config.yaml
bias: "none"
tie_embeddings: false
init_std_qkv: 0.0225
init_std_up: 0.0225
optimizer: "adamw"
lr: 0.00193
grad_clip: 0.5
warmup_steps: 513
schedule: "wsd"
decay_fraction: 0.775
decay_shape: "exp"
final_lr_fraction: 0.0
batch_tokens: 65536
seq_len: 512
doc_mask: true
Each number is 50 + 10 x the weight over its row's rms, rounded and kept within 0 to 99. Layers, rows and columns count from 0. The size before them is the row's rms in percent of the matrix's.

# layer 2 MLP gate, 704x256, rms 0.0722, rows 267-271, columns 0-255
104:80 46 48 50 47 40 49 56 54 32 57 59 47 58 52 50 52 51 46 41 37 56 50 50 49 34 39 41 42 54 61 62 43 59 47 69 43 52 45 45 43 57 41 51 52 70 42 34 50 37 54 52 51 46 65 42 66 42 42 68 58 50 40 57 34 60 56 52 63 29 56 67 51 47 50 59 43 59 52 60 54 44 72 34 41 40 54 70 61 38 46 47 41 66 56 47 39 52 50 49 46 50 44 55 35 74 62 45 56 41 48 36 55 55 48 61 52 54 46 56 61 41 55 43 40 45 48 44 57 56 74 51 69 57 45 56 58 64 51 55 47 56 54 67 47 56 49 53 41 45 67 53 47 48 56 47 28 41 54 57 53 46 39 64 23 48 44 48 61 46 57 61 39 52 56 34 42 56 48 59 18 76 52 38 55 37 36 43 28 52 55 59 56 50 48 60 61 43 33 56 49 46 40 58 53 55 47 60 37 45 37 55 47 38 50 67 40 77 48 47 62 53 45 52 55 61 56 35 48 34 46 45 59 53 47 33 29 40 69 39 47 48 58 44 56 38 41 42 59 51 32 40 48 48 34 65
101:62 35 42 66 61 37 54 36 44 57 52 60 36 34 46 44 61 72 49 42 50 49 47 44 49 54 51 61 31 58 49 41 35 45 60 49 59 62 56 53 53 53 24 59 45 31 59 49 58 55 52 42 50 50 43 54 49 52 52 39 35 50 27 43 32 52 47 35 45 53 44 47 41 42 46 50 61 71 45 57 34 57 37 41 58 53 58 48 55 47 61 60 52 65 61 44 43 39 49 54 55 45 36 56 37 65 55 41 61 43 46 48 58 41 52 44 65 44 54 52 55 51 47 50 57 47 61 57 46 38 69 40 53 42 56 31 50 34 54 57 53 45 30 44 47 45 46 67 48 47 48 50 53 63 55 26 50 55 52 41 52 67 57 53 67 62 50 60 47 32 28 35 50 70 47 40 67 45 50 52 48 46 82 43 25 29 58 60 50 43 44 34 48 46 54 58 32 49 43 54 77 47 33 51 42 56 49 63 31 49 47 64 42 53 62 42 43 63 55 55 49 51 59 42 30 59 68 56 55 67 55 45 62 51 33 41 46 35 44 38 51 42 59 45 54 37 40 36 61 46 52 46 50 47 62 50
097:33 56 43 48 48 63 55 42 74 61 44 52 37 57 51 47 53 49 62 53 58 54 42 43 51 45 40 82 64 31 43 39 60 46 60 54 70 42 51 48 61 43 46 41 67 41 30 44 44 62 49 51 56 46 51 46 49 39 63 56 47 50 56 45 56 56 39 42 66 52 55 54 61 57 40 52 53 49 27 49 57 49 35 62 37 54 55 58 45 79 52 54 49 48 54 63 54 47 44 37 61 61 50 44 47 41 49 28 44 25 47 43 44 40 53 65 49 37 56 37 74 59 43 50 64 50 53 45 50 41 55 49 46 44 56 46 52 56 61 56 42 48 69 52 49 60 37 47 48 42 46 45 59 28 42 20 49 32 46 45 42 43 44 39 59 39 41 43 59 43 57 56 48 55 33 44 38 55 52 37 65 24 49 55 38 47 61 52 42 44 55 51 53 41 49 56 58 47 49 31 45 48 41 42 58 50 58 52 59 42 65 49 40 64 52 35 35 54 46 52 45 61 47 65 56 63 50 50 58 43 57 56 48 40 60 53 66 31 69 38 80 65 34 51 51 45 37 52 38 61 43 49 68 36 61 60
107:53 56 68 56 43 50 50 56 45 63 59 59 45 56 47 59 46 53 44 39 45 54 66 29 64 41 55 47 53 49 56 47 52 77 70 43 51 43 43 55 32 67 72 43 61 50 51 36 27 64 55 42 45 52 51 47 54 55 36 62 45 56 39 37 53 49 39 55 59 66 53 48 53 39 62 49 61 51 30 48 49 56 51 54 55 34 43 40 71 61 46 37 42 57 31 59 58 43 43 54 45 48 37 43 38 60 54 51 61 54 24 30 56 76 40 43 45 44 46 46 47 53 55 52 59 34 48 52 56 22 69 61 52 63 53 34 52 49 58 65 77 49 36 57 55 42 49 52 44 50 39 55 47 44 54 61 51 45 51 34 45 44 29 36 30 43 54 47 42 53 64 48 52 36 56 56 61 74 72 39 60 60 56 43 57 70 55 56 67 60 38 46 45 61 53 54 43 56 55 53 58 54 49 52 41 45 62 62 42 53 47 68 56 33 28 54 46 41 54 37 53 49 41 51 41 57 54 50 54 40 49 52 54 39 60 48 35 56 54 39 45 56 47 68 52 58 47 67 55 63 56 38 46 54 59 56
094:48 58 43 64 55 44 33 39 36 42 60 33 61 52 58 42 31 46 43 55 41 47 42 46 58 51 55 55 56 59 46 43 60 58 58 45 40 63 49 48 32 52 52 49 48 57 58 47 46 41 64 59 45 62 58 51 57 45 68 51 43 50 43 39 59 48 45 55 58 47 57 40 44 45 47 61 65 31 57 48 59 52 69 59 50 33 66 57 40 33 43 48 47 29 42 62 64 40 47 60 41 36 53 59 60 60 61 33 35 59 48 50 45 45 49 37 54 50 49 31 55 41 49 53 61 54 53 44 53 38 37 44 44 44 38 41 47 51 47 65 30 30 47 59 68 57 59 68 47 62 52 65 70 45 46 41 44 45 50 47 67 60 66 49 47 47 60 51 37 62 41 44 56 46 54 54 52 34 45 40 56 75 46 38 53 51 64 55 77 49 37 42 46 52 60 83 43 44 63 57 47 38 52 64 55 57 44 60 30 32 56 56 52 50 49 66 57 40 45 40 52 52 64 38 38 50 58 52 55 35 49 39 41 40 59 39 42 66 50 45 47 56 58 46 27 76 68 64 33 54 47 59 54 36 53 47
# layer 2 MLP up, 704x256, rms 0.0701, rows 267-270, columns 0-255
106:56 41 62 47 51 49 35 57 47 38 38 61 46 29 63 46 57 52 38 51 63 59 68 56 37 55 52 52 67 36 72 36 64 37 58 44 43 58 57 68 34 49 53 59 54 72 29 41 59 46 59 50 39 49 48 53 53 54 42 55 54 55 51 37 57 58 61 54 49 30 48 54 55 26 65 35 49 53 44 52 38 56 47 29 37 44 54 53 54 47 43 35 39 47 50 58 55 29 48 64 54 60 58 57 38 40 45 47 40 39 55 56 45 41 42 53 36 59 39 49 64 62 49 58 57 46 56 41 48 63 57 56 38 60 60 43 33 47 47 52 59 56 51 54 49 54 59 40 62 70 57 39 58 53 23 50 54 62 59 45 41 54 60 58 38 64 53 73 36 44 44 56 43 57 48 42 42 49 61 61 46 50 37 68 45 38 57 55 42 56 43 41 47 26 37 46 54 66 57 52 38 66 42 52 44 45 41 65 53 41 32 59 36 64 58 51 32 46 31 37 49 48 50 49 62 47 66 70 58 63 56 39 55 53 46 35 58 51 57 49 51 56 51 50 38 34 41 47 30 49 39 61 57 32 54 38
104:54 52 49 44 54 38 68 38 47 74 55 52 46 58 30 69 55 56 28 43 66 37 44 53 36 62 44 51 53 65 48 50 54 62 43 43 36 57 53 53 40 53 46 49 56 71 48 52 58 47 44 42 67 51 63 55 35 55 56 49 61 29 52 63 50 44 64 46 60 26 50 71 48 55 55 67 55 47 46 44 46 53 52 44 56 51 54 60 48 51 56 48 43 55 58 48 32 53 39 55 55 38 57 55 60 60 65 42 50 29 39 43 53 32 55 63 38 62 48 54 64 50 16 36 39 40 36 55 54 67 54 58 40 47 45 36 60 42 81 74 56 49 47 52 50 56 59 70 47 58 54 55 35 35 54 57 47 41 38 52 43 50 45 38 59 41 61 56 49 61 48 34 50 54 49 50 41 28 47 46 56 51 54 61 44 37 47 46 68 52 45 31 50 61 50 68 47 56 60 38 63 37 54 47 44 35 46 35 55 46 63 53 45 69 37 47 51 49 44 50 49 53 55 49 45 55 71 53 46 71 53 39 46 42 70 45 43 35 50 47 62 62 41 40 50 50 48 60 36 58 45 42 47 65 41 56
102:58 63 40 47 67 45 64 44 50 44 56 39 50 58 45 51 73 55 49 40 27 64 38 49 59 55 35 58 37 52 38 68 40 39 52 32 46 34 30 52 53 53 43 53 58 56 54 52 46 56 42 51 56 45 45 60 41 52 32 28 40 45 73 51 43 50 52 46 32 57 60 55 70 23 42 42 41 63 36 50 39 70 52 51 56 32 48 66 67 53 56 72 57 50 53 51 44 52 55 47 58 34 57 56 35 61 31 58 48 38 62 30 47 39 40 44 70 40 48 45 51 60 62 27 62 54 39 38 59 38 52 56 49 37 55 45 60 39 53 40 53 55 45 56 41 54 54 40 47 46 57 47 55 57 35 49 53 63 46 56 48 52 54 72 45 28 47 39 53 50 49 67 58 56 37 51 63 44 63 44 54 48 51 58 70 58 55 52 48 45 53 59 47 45 38 62 34 58 60 47 42 49 62 67 56 63 56 63 62 31 54 64 38 46 51 46 50 61 53 56 53 52 58 54 57 62 57 42 26 48 62 44 31 53 55 43 55 56 51 32 50 53 41 61 31 54 48 60 44 44 41 41 49 45 62 49
099:60 44 41 41 42 59 50 47 35 68 68 49 40 62 43 59 42 32 51 60 57 62 47 50 69 47 63 72 46 45 40 55 57 54 56 52 56 44 62 30 58 53 46 55 60 45 46 38 61 42 86 46 41 50 64 61 48 60 51 43 53 48 54 35 61 59 59 47 48 59 47 52 44 50 63 32 56 56 54 40 51 42 46 58 63 45 64 50 44 55 41 53 59 59 58 61 43 51 48 40 41 26 49 47 26 56 61 45 49 49 53 61 56 60 66 51 41 54 49 36 49 47 38 70 47 38 47 33 47 43 41 60 55 60 61 35 34 58 65 40 39 50 59 50 49 67 60 68 53 53 56 54 45 38 29 51 49 56 54 39 61 45 53 37 56 47 50 54 46 56 49 39 37 38 38 60 43 47 61 48 59 53 37 48 53 52 42 38 74 46 43 43 52 53 43 65 47 44 62 60 58 51 56 59 57 36 41 50 54 36 38 72 55 44 33 48 51 35 60 28 40 54 69 43 55 36 55 50 48 46 50 60 34 51 50 46 42 51 53 58 70 54 83 52 47 42 39 58 34 36 33 67 54 66 48 43
# layer 2 MLP down (transposed), 704x256, rms 0.0702, rows 267-270, columns 0-255
108:44 52 66 50 60 66 43 47 51 52 46 53 43 45 63 39 40 63 39 65 53 62 62 62 54 45 65 44 60 50 72 48 50 45 70 32 33 76 47 66 34 47 56 50 65 50 45 54 52 53 51 57 41 67 28 65 51 54 57 42 61 38 36 60 37 63 60 48 42 45 41 51 49 36 40 52 51 48 40 43 52 42 41 42 56 39 52 53 52 38 46 41 40 51 48 48 49 47 63 65 66 46 44 41 52 40 62 40 45 33 35 48 91 47 39 45 32 58 38 56 65 63 38 58 57 38 48 55 50 52 37 55 53 59 44 53 42 64 29 47 45 09 45 55 45 47 52 45 62 44 54 42 48 44 43 52 34 66 63 50 52 54 65 39 49 51 44 49 46 55 57 44 48 58 42 29 46 48 64 55 48 64 46 57 41 48 50 50 55 58 52 40 61 51 58 49 50 45 54 52 51 55 53 44 50 38 51 68 64 43 62 50 52 76 45 72 50 50 50 47 51 50 73 50 52 40 52 51 44 56 55 49 55 56 44 47 73 55 50 45 39 42 59 36 43 40 38 40 39 55 54 46 52 28 58 35
106:36 38 57 66 45 39 52 46 47 66 46 63 37 39 45 43 55 77 44 55 58 52 44 48 51 57 35 55 49 60 48 35 47 67 66 48 51 61 50 48 52 57 31 53 65 46 36 37 60 58 54 46 49 57 41 48 42 59 52 35 48 54 24 56 40 37 65 40 34 45 46 51 48 45 50 41 58 61 51 40 51 57 47 25 73 64 53 68 48 64 38 58 48 47 72 39 47 56 67 54 51 40 44 60 45 57 61 21 40 37 37 37 82 46 53 65 54 63 48 58 58 60 32 45 40 53 41 51 57 56 57 48 50 31 54 48 54 69 50 49 52 59 48 40 59 37 49 59 43 52 51 42 57 49 65 48 47 54 50 41 40 60 48 47 53 46 67 61 55 50 41 33 51 55 53 61 51 47 44 47 47 40 60 50 32 36 52 38 52 35 53 45 46 55 60 61 34 50 51 52 65 49 42 65 36 31 59 49 32 50 57 70 57 56 58 45 55 57 48 66 53 56 50 56 31 54 75 51 67 57 57 53 53 50 37 45 53 30 35 40 56 52 49 42 56 43 41 28 58 58 55 38 45 48 48 57
101:37 54 52 68 47 36 50 65 42 46 59 48 48 47 53 39 43 47 26 47 57 46 33 49 46 59 56 43 46 49 36 39 36 38 48 51 64 49 67 46 46 44 66 45 67 46 47 49 49 49 52 61 63 62 56 52 49 61 30 38 60 52 37 62 47 35 41 30 52 45 58 68 32 37 39 60 46 39 68 36 55 32 58 53 42 51 67 43 44 46 45 49 52 53 60 40 67 48 52 36 48 56 60 49 59 33 41 62 39 43 62 46 63 38 58 71 61 46 57 47 65 62 27 52 41 37 53 32 63 41 35 64 34 49 39 43 53 42 58 43 46 63 60 61 54 56 47 49 47 70 50 62 39 54 52 52 37 47 55 60 67 43 46 33 31 54 46 59 53 47 64 51 33 40 60 53 55 62 52 41 50 48 55 66 52 46 55 51 48 54 45 56 52 68 62 57 63 42 47 46 31 52 47 39 74 59 49 58 48 51 51 36 34 68 51 45 60 47 56 42 54 57 40 34 44 64 55 28 57 60 55 64 50 41 42 59 51 46 47 62 43 47 74 47 55 50 56 37 64 56 33 33 58 56 42 36
100:49 53 43 50 50 30 31 44 51 22 51 55 56 46 46 53 58 42 47 59 32 34 58 45 23 56 41 62 37 55 54 48 50 41 44 58 44 52 55 50 49 62 45 59 44 43 62 43 55 57 42 65 54 40 48 51 53 67 34 61 52 46 57 58 46 52 54 56 40 48 58 53 44 55 50 75 45 46 58 62 62 56 63 52 30 58 55 53 42 37 54 36 45 57 63 53 49 42 45 61 66 68 47 54 68 45 46 47 34 63 47 26 27 37 41 61 50 49 76 50 61 63 57 28 60 50 55 55 39 59 44 47 44 70 43 76 49 51 40 40 58 79 62 55 39 41 61 42 66 47 61 41 44 49 46 47 51 55 40 57 50 57 54 57 45 44 66 46 45 59 38 45 50 68 44 61 66 41 37 40 49 25 53 50 49 40 54 46 34 50 54 45 48 52 43 45 61 52 48 60 70 38 48 43 41 50 51 36 42 49 46 44 32 73 52 49 54 59 40 50 49 41 58 52 55 50 42 43 56 67 47 44 56 52 56 55 37 59 44 57 28 48 58 48 70 56 60 37 58 57 68 41 50 45 44 33